Weights of a small GPT-style language model, trained from scratch on English Wikipedia: MLP 3328 GELU.
Each number is 128 + 24 x the weight over its row's rms, rounded and kept within 0 to 255. Layers, rows and columns count from 0. Numbers have three digits each. The size before them is the row's rms in percent of the matrix's.

# up: layer 2 MLP up, 3328x832, rms 0.0336, rows 133-232, columns 320-383
# down: layer 2 MLP down (transposed), 3328x832, rms 0.0336, rows 133-232, columns 320-383
up133 100:138146104136153113136157130157141060157129055158087081155153119173116107093171136138142149116151111163093103176100151113137121100167133134119134109119102107142097182119137113131110130116142084
down133 076:115146093144143121118128176148145074167136046179105084115141130159121070106161140123113139124110100157089138136128174148171131112127144152130134125110103128149104185120140122145111157094139063
up134 115:101146097142104161130101129123127095124116162169142128136101130122148137115131134104139129177128114097154112127069151079076124137158147085132149167108090104108188116139135115147119121151120124
down134 084:103157112108133147124094120134138101125128153180121145128109134128149122124122093119135135139147110109122113130061152099104109124150128119136161136139094109145148114156145112139110122161117112
up135 132:121120124107112135114141161173172088091132101172162166071066088142161141143149136147155131130122136118110128168111100136142141151122146114132125116127148123153109130148151127108160142129145135
down135 132:092111126092092170095124156148160120110126121153159173097108123150145162145132132146167153164097138140103144166150123141165120157118113113110137130152143127150113139135117145142142127108122119
up136 098:132155105154144129157132153124100083111132101084137123110142106140067129149156165127130132099134150097109163122106168068105143151077105100103137164131145104149130127114117095134146112127115159
down136 076:137130085147157138169118117117132080101133108084145115116146081152122125127154166140154136095139155099134164123118153078126120132102126087081103148134160128119127092080100142132122107110128136
up137 072:118131134112165130094131132148143121127112128099108154109111152104122120127138094125128130122160148124097139106122181112146147149126121134131126121075159122114110122122154162115120170093117103
down137 070:115118135100178134111138153125092127135117149109113139109134157101125145126134109096132134090142142113071123101144164128150153140130130114153100125109146112110140136116154173127153143120101135
up138 090:193126134139166150112104130147143122077129112105196116118119168143113108163138136170129116131152152135120135148126120118153176153145103153106123139082134199129121099142133125118168136074160136
down138 066:205136129155184133106119122152160115088129124108172127132135169128104112138136150181147121131180153145141136162128114111155166141137144141114136117091151206117115088132137117116135125071145110
up139 103:105123122144127118110092115136163145137129155151100141120087128122149138112141108105128106129142147110116135110175127109087083123158123126140127124117138134145127127113122148102138141099115085
down139 074:098134115134129100126083097127151171129115147137105129154095131137148159123148116101135122134116158126100150115166109106106083118151145143139096112140132138134142128131109129088105144106120091
up140 135:122111143137113129132091089059108101132147123098125130128130158164091151117109093125127099122129127123172163154137129158111164078146123099137127106159151133121141133129118151114170126154119155
down140 146:111128145119115174101079119052153147150150079126139141124099141152071145138079116109121128097116165132115150169100135117129148072150081128131119122156109130151089136167123132102106163125093143
up141 132:122160116179104141114130121101127105192145140164098146136099095095147088125073130142146068112125133120121111144121070137133141135150059145102134136141112138150152168122137109121109133125114127
down141 146:155135167197117152135117136079122100125132152145114128162124126112100151139105137124116095137122129142127110136147107122163109135144143114167108100166102129117115155100132141111127166140123167
up142 069:109163137109129068093125100102145130089147086144144104145140114126124085125110149147086146159123133092101133122119139170128151105124108169157124118106085139135135098131105084149081113137111137
down142 072:105145098133122112159158129122155124096155100141154141112136108133090139145144151138088170123145131124124113105125131149127136089134149146137135082094106125126128131147118101173095148117091130
up143 084:131101081164130094143119131119145089167104096159094138145147114124162117147200102118183131141118100095122161162117133148099110123138147161151135095162146075106109132136146102138154109170136128
down143 074:143116125178120093121128136140158111151133098150117158127139110152152100158141084112138092137142112121155170108108157121098131127143097121144110089169148151107114130144124126129143100179167146
up144 076:167131140151147104098150151109153097144121142120132111118145075149095103122107118092115088137141110074122114145133111121165154167131093147111139108114100112145106142124108121146111137160136114
down144 066:168118149139149127132141134085152092142113134097151108135123066153103105122129115105119091154130102104113105130141087127164154157127098153099156111117111123176098139121113090128120124153120111
up145 077:132119115124151140158153132106123093184149087130083125175119116157134156160133119135127123102103174113078119067155122118137132119107099162112149093135150172114100078104129158145096154137162184
down145 075:122126124131157147136097099135106111163083057116107146129128121165101152176136142093137139094112135178094133068160130130180089152113130137103125159146125181127113113141135121118114117111125162
up146 079:124143120122145151146163154085135096162062124112131125132162130135173120111118138175152132136134144143130117129110119127121117162109133097104094101149125141125128138124149113124131152121142147
down146 055:149147135143149153138163135066165131164066107110113136126149138126148120100113134194153139141113151141146121140100108103127117163114119086112083098148153134146116126105148107109158123111156147
up147 083:155108111177130121125119123130107119132109085102099133134091148128140145141124119102165112103133149128119117106122138142121128118170124172104103107134146146109126106164116122135121161097131094
down147 063:178121099188142108133123128166129117136107086123098151139079163125128129118105095105177102102126161096112122138109143137120111105155113162099117089141140143111129103140114111121100140079112084
up148 080:171136089149139148092105148111162131149165074146138130116171138095137107150140139148102133198116111116211181135146116095123142126116113140163162154158152141097137115140124093125109178101120133
down148 078:163164109152138125085103103101147129141128076120129113127155142103122120146145134119105125173138125137194174132179116129107135116113129146162122141159150142081118112129122098096113143110124131
up149 073:135140145106149128129104131123162197115101090136135141130111153095109146102133083121129084164119148158115102119110125166120107120136157142167080135128174160184132089154104157099109113119088104
down149 067:150124121091158109125131131087135185143147096143156114114106159104095154090155114122114106168173150135148067113098108187132104122164124139159071164093175179157157077140134154094131139107081105
up150 075:122107081117121096136140173117121093144129114144182123125147105135136134113135143135126152097111112139153081138147087133189114122122123164160065117104078151113081112141147163143106115144140144
down150 081:116117084101128072168101153128145110147145106166180141119150107129114169126141147152096153108137107106124102133132102159173157097155149175108088097116065143095090106131119150167105133116141099
up151 082:106147092100117134136129137120109111126184133136119138141128112116152137177133160085149169136117064113149100098152163157061113174111113115089119146101140150095150108095131082143149134104098168
down151 066:110125095119111138159112146133141113142157133129116135157133119130125137153142154096109168121117077128153112129154185159064114158118140119095107141102135157096145113101126098153133137119097167
up152 087:123113110134121184087129116169081105102110139094168079149137088134112139130138180109153133115147121134159114114123098117127152135122114142168067114151131141136143057135106116120159138108153144
down152 082:081123146104124123105126125170120104126105168118154076133106097125128120132118145132157132156092130158148117155107126137102143152120150104113120111102128150100119120129173164104169122121141193
up153 088:141089139136122145132139114124149149098117205120187109094070133083152135153109177151117130121089109129140137112150162153151124142078166130093096147109145154121138115111106089113139092129126131
down153 070:165102112139133148110151098119161128111121175113174116076075116101152147126114169125120125124110095143133111125151157148174127159074156120128086156127124157129134122125123086100163091125139131
up154 103:118111123157131125124130122119147103154133158164127094114099104138186098097139136098170118127147141112105127109126160117058154115159153099116168127132125148092136104141093083133091130124141115
down154 082:128115118147125133144117116131186124171143148182089104115113100113175112104144137120187154155147127121100148117156177183113135141129118098094169134119107182117153105120123081094125140159138145
up155 104:078132143089111153146114149125142150125143121121096179111114117142122108137101118105143140166172137142165078104122138106154162168195101130153141127152142086102124203093138132122113146128160157
down155 100:086143127125093157159123131154150150110126147133096171131099142120123071161119097118136168170185157151149078094121119113122162147169078117148117132149119095100136202114152122089101158101138154
up156 085:149158123152151149125167103161162151121126166124139173088134155153131113131144077165136124156130113117098100127116119106132117096143117134099112120158158165193142159147168142113117127149117135
down156 085:162148091125123117077142144145180167094147129145098148112089115115109125110133101142170165129142110131132140143080169112156138127148131126090112146150174139136170119109153180140132088126126111
up157 099:129111149145098161139135107167119108126142126153100085109071127114086091151149160085087092128125185117122184160121155150140141120117138140132169164098137080104156088132135089138135135092139124
down157 085:168104121112116159117137086148107095157115146133128127109075122113100121148124158152107114138129115128111133132129187131149118140104141120162157140105127097107154099118130097152146103093131107
up158 128:130107173136121162101128117127145144153132116175153133121118124163158162104146124149126126139113116104125103132104186189153115112126116143157098103128106125152096103163121107084152080140150126
down158 154:118115153115119150147114132114143155099104120124113125168097147162099108122138147128109125097132133122140105130091165130141137166104133151101148091168125108102126101176105102071118132104157165
up159 079:150125141124143119131138160141110133130103139165187143095150115141124113154109114129145144170115159146119133123116103133134167156153125148111088167132117152159129118142137102155108143140099176
down159 078:151119119117121114140117171114136120121117120144135134108103126126100133145111114118132124142106142070136146139120113115155148143152104140126067165109133162130124127143151104111150143130154194
up160 082:130114115092126156113109128148160123116123143128126131123093108171138120163141144120134114162148156113084091120097134092152102118155100103117128131150124126156124123092124162130129083130142129
down160 072:123112116090114147109121142183158109138156139154132117161101126204173114167152116091141124119112161103080128106093146113173134136146139120141149098142125141151136113114154124135102088138077131
up161 094:146131106079110097143139119145149168087129098113154106124120130069111128129141145122119126116161105081120126146137090167109094170151118115078153154130082087131167145098117146152122162141129160
down161 077:122153108078107138162135141116164147091111104119148117133121127087115126143107137105140135153135111086156122144150103153110132154104138125095153139121092087133159117101109145125101126117142151
up162 065:170101150133145090121105145175127113147138124129117131123124071158105172162117098093152134078137104138126099123140120092152148101102134132121120134132074162156114081123136138148126148156137120
down162 067:149096118142122109174138109138121120125122130121117124118100103160099158140101085116125118127128153135113099134097130103115150093122104111111116103132075109171161121137106145108161156125069151
up163 075:125163125135150113095081152100135122135122123150144132188143139137087125118140109080119108125132093105131124127127118106113094135109092111136102164113068130163142160148109143127104133129142128
down163 057:122167096135153129098098166092140114144141124157148139176130141127080110109142125109115094119144086113135141117148125125099084143104139128135102160099070114181115133135141150121140135135138115
up164 057:139112124101104115145171133152152154135117105141133122143113124142159135138169141088121123091122125142132123101115121131139179158142130106117174124115114169144097121178139103161137091102149111
down164 048:150130119135101090130147109150136129142119118136129134163141140121189113109146145087127151122109134143163137103150101149140186134151132083111158121114135171108141117137129106163168083103142088
up165 140:092100173148129108127099138113061138093132142167141174113078118119164122132141130134101134095147154111121138187091093100168126130115117120163120157131128176098173149107114124072126172140124117
down165 149:089088150130102117121071139097102143110154172191151161134111109135163114121129152130146129092161131153143142189107094112145132124128147124136134136128141147099150137141131102128126142159126124
up166 084:146137155084154118102168094142087141141124104156100129140121121122170139132077096140096142140142106168167151141169148086150126144144138132130085092117133130117130129128123104109117097125121109
down166 083:141165098098137100093174107118144137147135130145138080185115133111167106128119142152101135153136135145119168088141132135129144140129150141146103142079126140147156126106156111117110111118100146
up167 144:163166126119128113076101109138114131129121138110080086173101077147106134141145158130109132118161150103143088099108092069160163160154169141150098146140124119132135151090142132164099105163127089
down167 192:110153116174141116185108109094117122138140128082122141165115147150162120122135133189083084136101117102093111115136166126203087150120084170131134133097105103090105131108128101170127126142140149
up168 077:130126094123139104135164099114135139130141106134129122126151127109089146106123094159126118123106171123107134119113175102109097116096127085140115123147200124115140125133128097090110113146152107
down168 052:144118088123151093130159102107135118135147098142105122123161151106084144103115095138142143110094160110099125110115144104109083119103118092144122131122171127135120126145120094090108116142148109
up169 068:139091105172183217129101114109146095145114123159161160120095120109143129097167112111096102141115152145135070118070108107141176134149163135153113159146132133136141117130122097125130145132104153
down169 072:150137108176135182129110070141126077145111088193137149140105134100150132142123112113132134164150128156161084117097132148128183166118139142170096130154142120114115110136106104121125151106128159
up170 136:127152111136153126101149128141112127109114164126071140123120150111140118077157122156122110125148138144151102132128088132106153172136164105076098117132154137098133115096116117171121102141115141
down170 130:108173141157166120126148138126128124112111157110076134144110127102147108116130157162118139122158154156127101092128093127132150189124141094094124134143137108098138132110101131176135144150147144
up171 095:095119116155096105111129140117141152070079137135097150144123123096107122143141117114076095148123152181123103121131109101085113145100146097126122135130124141166113152143120155100138115120148150
down171 090:097120092147115151126118125106129110109120124104107161130092137120135121131139123120094126135137131095144126130170113107126159158125157082097139122145107090116084121142106131118157119144122149
up172 097:141123083121140117134193138131145137143135099096116124119178080113137111087102147113084149135145126116145148105134123156171141124122108140119124144138127189098114101142115116113156131144105143
down172 086:124116087112155139101178139147129145138137101125069134101159093117149150111151122138134128123150096144134158120121132186153118143143116136088110137103122185098090101152140093175120107106143149
up173 115:164129151096125124129156143129114127103134150112135164153111179144132107155131146136139117107163121128070103152127170095123135140114131143117144118089125109137152142151147142146125109151154145
down173 086:144150145089143130103158168121142111113122131088138158147134187119156121122135150143144123118159135108116089150076150130165128117122095114101132150085143131143191129133130160131120112162125115
up174 126:088114134135144142090101143088115114147106133140111096106113156130116118090134179110118142160152129112113116128150126123154150156116121133134153127127122084140121161148125135105097135085122143
down174 188:130115125125117200075113125127126115111117146158118136161109162139078108100123164133130154135148128134114115114155137119110127138104083150146126117126092097128126152115099144130101081084118122
up175 138:096108135195155134141194144089095105117137104129148127127108158140140133146108097115122132098143123146125159119118124112143151151114157129127146122098122148121150144126110114094108131191123095
down175 168:086118152167156133141159164115147136125162126147129126114109180148129186183085122095121121123122089146125131145108148120146132122154161141123158098127082150108159143182108139139100110131115116
up176 080:164096108107114138147153119151147117154139101123099123107135102168167106106108113137145158149144152120137141105125138118126149136122092140140160116120125132117126130071164094157087119145152160
down176 072:141099120083154104099133130146177094105148133144128124113165103145132127100121084085121082164126158125070129105120148152147058101125163174128150122139118118118142135164139061147108100154150149
up177 094:117091126136093165137191113151123113153168128135101099116137157130093123119115097161087180116130150125108146108109131132125110103159163130093098138129137136128102119188105114142185129147111151
down177 090:101132151082120140103141105143096160127165112142112125143130118129095122127096146119128154119118143161135155129111093131111091087138107132149126122103153115110134155125124153128120157101106146
up178 075:135103127129136150146093173135108120117075074140105132106175097142165122097127133140151131146151141072139100123123125128128111145166100124115098152163143132103123140171147154161134129129130114
down178 051:153113126120137152127087182124107138118096061137090138105172145145154145109131120139147131136126146065135097128123140114137138143158094107120091131147147140110137140151138168155122121147116096
up179 077:191081117140122123146110139159131118119138155145137102149140117160120138084144103099090108136113121139102142153107105091177106167156133148144134165140090134130139127120154115141100114083131124
down179 073:210093115163130129149122126157114133146137163123123103145122134180139151127157101115109133158096127134111123141114076105142121162119134163119134137118101125123142110138174116161104113110112102
up180 083:089129084109116169100104093169136132106126125135142128183152104122142108137135137147116119134115127146159135117109112155135105168066112112124137120153135081156136124135109125112119124124127110
down180 061:082115102116112166116107080175143143141133118143145129171137089133146112126142143145139145142115128147145154112148121148125107145078107112129107126142110066156136103128125140120147142099122124
up181 121:159097125097126102119141113134095154104163121153098153096100143121086105131134143109169156122097138131138159121099145089136141140144105125120115119149128084095139133148114156150090127095071119
down181 126:133125109122136144167132129150154159069150125138091167132142142110145129136124084103111175143104138146133129134138118130141165151140142136149114142141132158089108147105147151106109124068086148
up182 162:107155142153098108162105121115142130104135115141153074140159118137151119113113118152096150163147087125169096119124132132140163119141160138117132120134156136163107113129098107072134111127123154
down182 168:067127156180106101104090109110144152106123135132125116116153123153145158115162101130166133184091113111150115140128192114082158109122119132139131131146131119203122131160141105099138169146134153
up183 102:134124107129162155102093078102127104117146113158104138102101121116121088107126153140122137096123160150121161137102105120148114117138100094157162139172096150172164115116158131179099121116091137
down183 074:157135124135170136109091097096127098129134126136095142120101124107122079120121181127098117113115150179133149126122118133123123126137118104124161146159096165196152114117131114152108133128097144
up184 083:122123147112135107120133120133124157104112162130113146106145154099121131130148183202158118129137120141113121112109153067104103130119102116116122149135145095133137158137137084161110059156123115
down184 066:144123158133149088110113134115127168106136148114102153082130167111104101118133167189161132120134115121129134123092167096099122154124113115119104151124144090151153159127130085161107079173143132
up185 075:159130129074208160065130138139125165098132113080173102172142115103143117115119112185129122146168138164147126081112134132137161138120105152089077143146129134098132129080116121148146133159122127
down185 069:161143113111215160068127126133109175105159112072166085152113123113153138107138099182077105116156125172122101099104145154119154136128131123127100148127115140125127089101138122149148159162121130
up186 090:124152095103122123117113173115121150110145106141131120115129117148111123105146140137143128135103143157099105099090109131127132112095123117137135128117080091108106081111118187124137151179146139
down186 066:138159084093130114131085147110108156111145114153135116120123107157132131096136134127133155120115136167083103110102106136098119107094139102128154144121085103126115095124134180132143157187130129
up187 071:144102134142105170143119102135166100128097097134125177099168108075130100119142148139167111137136106071105140119084131164084107107132148131075115163132136116150108139116109152144128077168112141
down187 072:154141139092124156166123094136140070119112080124112142115158084098136138173131131101107094106137137118122146115114129107122112115122131129156159120098154090115113107123148136159137148129146139
up188 147:174147162111112169153137140118098118075188105149118155134105128115157087148094128115153140119143149154156114120088133090160147138142134155170162124170150110137138114088095092088120161119098156
down188 195:118146167127123139160141132110110101055109134142117147099118123068125106116110132125142113117152137130110108076133124070152124152134143114113165124127144110161128092111137159092135153155108150
up189 093:159112105129144133095113147142154089128145120164182118112094104070122156123120123180111117115102127137146116133118123139127133140133153107143114136143175143157142102156121158127137115092130107
down189 079:162132101150156105134166147126116112133139125166169123114125083095117094147152100164151141121120115136149121108104125162129124168095112109139099113168154126159114120145112147117152141135144132
up190 066:176091122138148151100140127113155126139141133147146120112108142105105122098145160151130147124124147128151129146110124130074132133102117143106135156182104166105157135138127198126110120148129138
down190 066:167099118134133150104150133103160137149149144153170119086091153108101151122140199152117153104135151156154137135105146145094143150127111151128143130160126157094152124151124187134114152151122137
up191 078:098098146181150097130131104149129168145165130149139150142106136130103125123145098093136176146122146147132109144142069130122189151169130146155114125111121151091112131119141134129131131127167058
down191 073:103138147168149083159122139159145129148135139144139151145104169133087142140140109097113160156125146141116112137120081134108172154173130147130112103092101168097122123136150115123139152105119077
up192 084:163091146105113142158111129135148112137163133139149145072180128116126100128130140147096128156103182088081130176105080129107083089105131129144111156191140145162127091152094100132133144129134143
down192 075:159089140130108164170139117146165109133129128138160137099182132122110121139112116142098143113117172073106123167125094113112088118078103143127122143156114145160109124135113104101136143123132130
up193 162:107141102161133142167163136164135079133150092079113128113068146146084142137137110148117089121115150163134174129088141111097109124113161138114176153118104155103089191096151152136111155109124109
down193 184:108161144148129088136166109130119109157149105137105125111066155139089114135128175148113106135131155123129163124075157114117131161126118117148132132113123166103077204090147119136131147097117143
up194 073:110104109122084147142144118138165132131132077116119139133144129146101136152138111099122149145148135140122092161113136131134154106137132118118119139127100149172139094171139130150127118173106116
down194 075:130087140105104147158144123142180152144134083136120119133139122145104161136146100106116107159151117138109100133144151128118167108116128120118141149109091149165133111153144159165143099194130103
up195 097:162133174119152150156163094128141136138157130138120112132126143142155113130142118117105099116128195097171137138151100096086130141138139126137148161107086108144118112107108090141098156161144154
down195 088:125168108099132103128162143127122142121145142106104110144094129154158122125086101076135092093131171122133160091097105155182137141116105140117124110115136115150132122101102115127130125123148175
up196 083:126128139078116095111081108149154133101139051146075131122195095140112113134131113136134165134129137060127146160127087144144134134101109105155094126097129151180131165116105156157129143144111108
down196 082:135101150086133089107101080183161085115135068147114140107165116144113119116170115137105133113134120079135136149144108149107170142143105131141063127120133120164138183147080157167158156130110135
up197 117:117124138126118142141133126158202122122131114132091120161104119133157132134165086114131116139150117115134116140133104133089112103140159146147096119132151100091133141126135110140139114205113145
down197 103:124134127170116122106116103154195110124125096120106140153123129114135149135169093094120124165152111123110132141149109105073120129102165148141106114116152118098129128090140103123125114181129169
up198 094:129121123146099209121113153141123100126134144089145133071114108133112121143114141136142152145142128150170123132107142155190145106129136107103168140153140117086131111135166122122126158149118132
down198 060:132110127151107182152121157154126097133115114090132132068109114140115109129121135147136141158154121136165128131127144182144146121114129124117176141151150120085143122136124131117150139149139152
up199 120:141103132152123135105125151150103123125143161093133112124132147145111114090103146142118092141144120128133106137124099124160121114150099156114110166106102134141148144113129104141116139117150097
down199 172:112124159136103163098130121149121117117154173113151099110137132170114097122146111114109067162133117103144087098106105119196156105126091159077131138162110156170131122108127112138127194130122133
up200 148:160137163146137123186177121143139160104135119089120092112128096137156135102158149140097093073133156121135138114127153122105099163158113112138108091151077129116099144103137161153099142135125144
down200 149:168161151136141151141146134155127115134076104133154126103133069128154168109125126125075126095163129128165148114113132106107085153144116113151152096143063117166108143101117146088124132115147126
up201 159:117119127132118138115175162122134158090100131104116144189080143132177136096089119133104133136160113140139154162133127120113135112128099129143122089153126151140114136098087187107158123136122138
down201 164:107140172137127141129159156141138143092143148105130119163063135158163135127119147116101129105125136141128155154165119122132139138157108049158135105151160143143152130082122173140137143125120145
up202 093:116142149182101114138124179160168178153126065137143108147124122078121104100151138124134107107100159160172116125140150151108112143149122151144116150132131164164136157158124085156115088127132164
down202 081:121151160154099124129127157136154161154148076152131118135139108053109125112153110135124106125099140180183117127154153129128134130134097119146088143101123145173155146134136070150128118127128171
up203 082:161129145097121195119139137135152151112116146176112117138140158099121123138122154137121116159113148175117147139131095090119133112109125139129145138118146108142126103134106118117110129139129127
down203 053:179148130100125190125125142138162125107111137180090097130146154098116103144132148128112122141107132178125139142130078082126116134126133138105162138120135123154127098140118136107114142112138092
up204 073:117124118161119108152094143145093093139123140170163132106106137152173118161128144141102130129111146159117139118128124141153143133121131138137068170139128097106116088151113135128154092106125099
down204 078:123089150155110140157099111106114115138148117161151155112154159123142119173148131162098132091165176168113183097112133152114107114132104143077109174146165119133126064162169114106158162068112120
up205 100:168092084141118156093102133150122112135139122106129118149167119146097114126130148125115146162152162156086159114146091135136135097116096128161139128120111122159126080113112116130087116150086135
down205 074:175096072138152133121132125138139110120145143131101122106159137143105090152129133116152150181136155164112165104136077145151142132100129095139148127101123146157098066095105101109127123142100161
up206 085:161153153113147190135135132132132136094109152113163102149090141110118120155103151125149131133100105096111096132117129127152114159120103151153163115133097113142106145123201166087091120148148136
down206 084:157165159154159135114126119138144125069114162132147066128089164136122166143096135100165140169132089118114094140133146148164129168094121129169171119111113095180149113142175169130115150148137110
up207 096:106107130134156158134159125116135118123111177140146109171109104120130108135147130088084070105145152149128121124113133115106133103111114100124154128129107142082154154082087114098138142135150113
down207 084:112127116135114128112119111142136126142099132139156091132126128160168116132154101066063093135138153112111136126099121112136120105107076144133170080151083120117133140111149120121100173156126147
up208 086:171129146179120114145109131098122137154126097093139072158143105160103115146155103174130134115151123133102130148073124142138123094112099107092173126088113143089123120180151101145116149130109175
down208 085:144140147129134116131125150121065139146164107142134096184138074125109158098093112135099140090143145117121129151094161160134142100162124128098110163093150109049126135150141134134087148140117161
up209 106:090128165122119179132150115130177105117131157131141136125100130121137129115162107120138137111141134143136099126132172158095132138129143154147094195112121085152136113145186147112162154128135167
down209 088:106134150123084148106151117124138101089117128129144163113127127124104091105167092135112126126125155134121139145130119123126164097103132119149114147104082081168147127110154138123157139146141164
up210 083:112151156174123139146135097148148149100150155087154158108166104087117134098149153105166157147147125103075094157121145136131123099175173125152145143129138139086165150092151090098130129136131126
down210 080:100151125131149153173128154156115141098141153110134149084128111104146122141130143121107129073136105101113163160126121146175133101133133141139120120125119145087136124126138113130089111097131142
up211 099:162140113129116143145139142127090116165141090118146163131119101116088140115161154128143146141149148147130115116135162132125149128101122141135138111174142184078137143135135093079128110139106141
down211 088:140084104139152150145137148128112082132090114124132124156170133091137132102130137124117114144114151160132108137092180139121125157124134134124138085116138172108097111173133108125149128146116171
up212 091:118167110138105139148103130154114137119160110137107144147131114151136106161107138143085093135136141154158128110104104108146112096121134139117132129117132117124135096130129147153144112159158150
down212 083:102175096137122116150086131119158147134115095145108137166109152148138097161088119126098097152098125149176126125120115161149122123134156099127139150149112099120114073163139143157161113173131155
up213 111:171092147174139142141106130154136144112134133080124138128116150142142140099150120135157098081155101110123119139124130149092094099187099112108131129095127089117101149127113152101143096134111141
down213 095:158129141150106134151139122164147147115109142083126131118123133143139122129134129117175107120166119137083120118131144119115113124138090114125136095101123080115103121139108138128143101112134151
up214 080:131143143170088126105129141133156134100096097108152130133083160154112103120133147098135169086148109110156080155127124160131134121101142163109121127095086162113123121147131145144117094115093127
down214 060:129153137159079107098119151119155123119107102107162146139080162146119072138113145105148159107165100125150075148142128146130136125113140164096096126098087177116105126138139149150126114111085139
up215 082:115100156118089133106159119167128134121149166117148152143137096135127111141098113078117145100104092120098124093134089137112116162133127156098144103090138095139098101171130132165093107126093124
down215 078:098067140076111125105108106197118118092152174107096119082134125130127120121099129096169134087147156092115115118145110136131122158099120107130117158121090113141111127133104178139100148145116127
up216 088:147133099116074148133124148095112121144136102112110110102160113138106106147150113148144114160122175107110138117124134121117151141136171145142134158138149118166103151101093140089112148127147128
down216 070:146156089123094149151119169102108149135149086125111120095137144123110140139135121136155122151122156088127123122141137155112149140145163146143117146130120103159126136132123155099103139135151117
up217 133:117114163132143104112106084119110162128146132136118173164131125086068129137146128115061138134141148138157157096121108080112086118104116150168119141106161136112164141162125145103106103133108122
down217 174:123118172144149106136118084097125179153155159152143128116157126077113130166177120114105117117132124116140172129133147125117072121084109126144136118112164147125131121116084152118139098122148102
up218 086:166099101120094158126151110133123142118082118133130134138100136151100127131169128155129100084123116102149077100107139120156119134131128157119096164165149128160148099153097120125097121133103107
down218 084:167143108105101129143145093121117149143110124134141125118118143173093140127177131156119107064140121098167105112122177121147096149136128162099101145134131155177135114160143142108098118118142112
up219 086:132140146124138151120140154111127134143150135136106129140134168102142125154102133133107145149138118127142128140145151140111118199148126095165169114110104087145121187119171120138127129143096185
down219 078:136148188133140129120109156155138103149159130129075107139100193089134104155126117117112125119165127153125135123142135084115102172141165132157097132102121107132159155140176142111129129142125170
up220 073:122128104139133095132176157133129140146095142145146135131123123141155089117152151100164136145135095117105126145142118130107116140173126149119152115166149148100149092134140102121120129117125121
down220 054:124128121140116104129167156137134126166099135122109147123110135146137097131140142108166138148127113126112128146159112127089115154165120166117135103131144125127151082135149109114108113128124125
up221 081:152125137113138117112160119175165128088118143106191091070103117175170098114127116140121097117146100108149150169124134137114161159093113126137148175142115138143138124120148075152150120109114151
down221 051:182133145093124090121162137172159125121120125097177103085117124184166093130135109133121122099137118100124129143110137123128151159109126107169164188133119128153146130114139064155115131123126143
up222 087:130145151149151131136114143149101154149135095144134151118115146150116123108111116091087159106136117138144158081109142150165117092182102125132132119087124181082127122140129184148140127151109096
down222 061:126169168157156127137104150158099141153158108144136170145135140141109112104116114106068158116120119146149152096099151147149125094159128109138134121099132178084103139120134174139140147164097105
up223 111:092124087118111165116088164125168120140118125131119142086123115138160127170134043158119132141137143101115106181139113103124103143108177131117114162109136161155134151149173103098146104153115123
down223 102:062096082128110142109098161137148135127122161128133155062130109163158140147119085138152124130128125105146127164129100106135125144108159126088114129124130124162151163126120079097133129145126100
up224 075:113119151129135153127142157131124139089071126131083130119132127146119134112136157089142153159125080131161101129127130111104142163107129094114109144152113145154104109141113087170141115166122124
down224 062:145120142123151140120143125129144111127085105153093124134107135151119141119146125112136164182104084085153116128136120118119153140112119100178095132126103145148096092142104103169134118173133110
up225 085:107100100125134139128110138096133115123117120134119102132120128105115139205148108121159139112114137143106139164162106147079138111138131151127113102136113184128134134118141135108132119170158115
down225 082:117148096127120072137140127116147133153129125157121116159133119134096144141145098133163175090070113127134128109145084142124192115125122146140100122154071114118216161131099114116122152145144118
up226 100:131137130112112139126103150125068128122110140168162165118124142111120123075112128112144103143153117137128092118141122133177097133216124167093120143194101136112121109119137126179114179145100147
down226 082:128156165163118136125080127152094132119112118164095122106106142123150105154099138139110132123174131131101117150125190138144092124144105164090129134157135147112134121087158135144114147145123130
up227 081:121109146111147161131136147173131140205127090092116157125151163136158128135153092153105130163144095143107146110151104149116136163160098106140153117145149102182117146126101127086160110126133105
down227 063:147092157121147155120135150161142151211131082111122148136159165125143162127137065134105131156150097123121135116173099147142132161160080119162133140119150131173152133132102124073149144114131099
up228 148:130137132108115149088078121137134114101154131131141114128098143143191140128141112071107112130175157093154129129121136090164151145149128105146102146163154095119120153102110173144131113110109104
down228 192:136161102139114143109159132116122126126096071109118120138105096163150135173127155145124123128103143146149135131126156118124103101128163080121149105100107142083135186098160122167129134128125113
up229 084:111110089145169185102142167144134129133109164101126151141157110125121132143143165122112082146114147120125120102100132094142124155137137171156141134117123117132103147123120096112150105104153131
down229 074:088106086141153165117138136167105144139088159096123148130147114086135133186135176126149131134103132139139124119070137077117154154151126172138127130137142101149133166139157110131130108096109144
up230 146:133099130122108113121137116088086153142130126090143167119118120155114127128101134173174093144109126084155175118112083094114106157163091124165145090110118131101087125097124104107083091093126121
down230 167:159130149116134144122138178115107147155108129096123148133118112152155152128160112152183125138141086120139162168140137113150097099096129113121138100113111138123140071135107135111134118118133108
up231 073:138114126129135147158136110114149100135122144143135114101157144178140104173171103131118154141103117091143130097098128088123116089134115122165153129167123114144115130114107167121084153128131092
down231 054:148117101112131132155133120107165082147159147133118124119149135176126074147152112115099153112106120065151119102121124112137121096117097097154160119161113121157127146120123154114093155127122085
up232 090:095120123122115101162147107152133150150117118142111134135128127099099119086118068120161087156113127120145136116177099149129132150112130137171128161148119139136097102154145112145128143140139124
down232 078:108114107156111132126115124115154148152071115141116100121142139097113148115127088051135126154132139091172150106178108171136114196118109157150123171137130158139144124130144161125184108127094125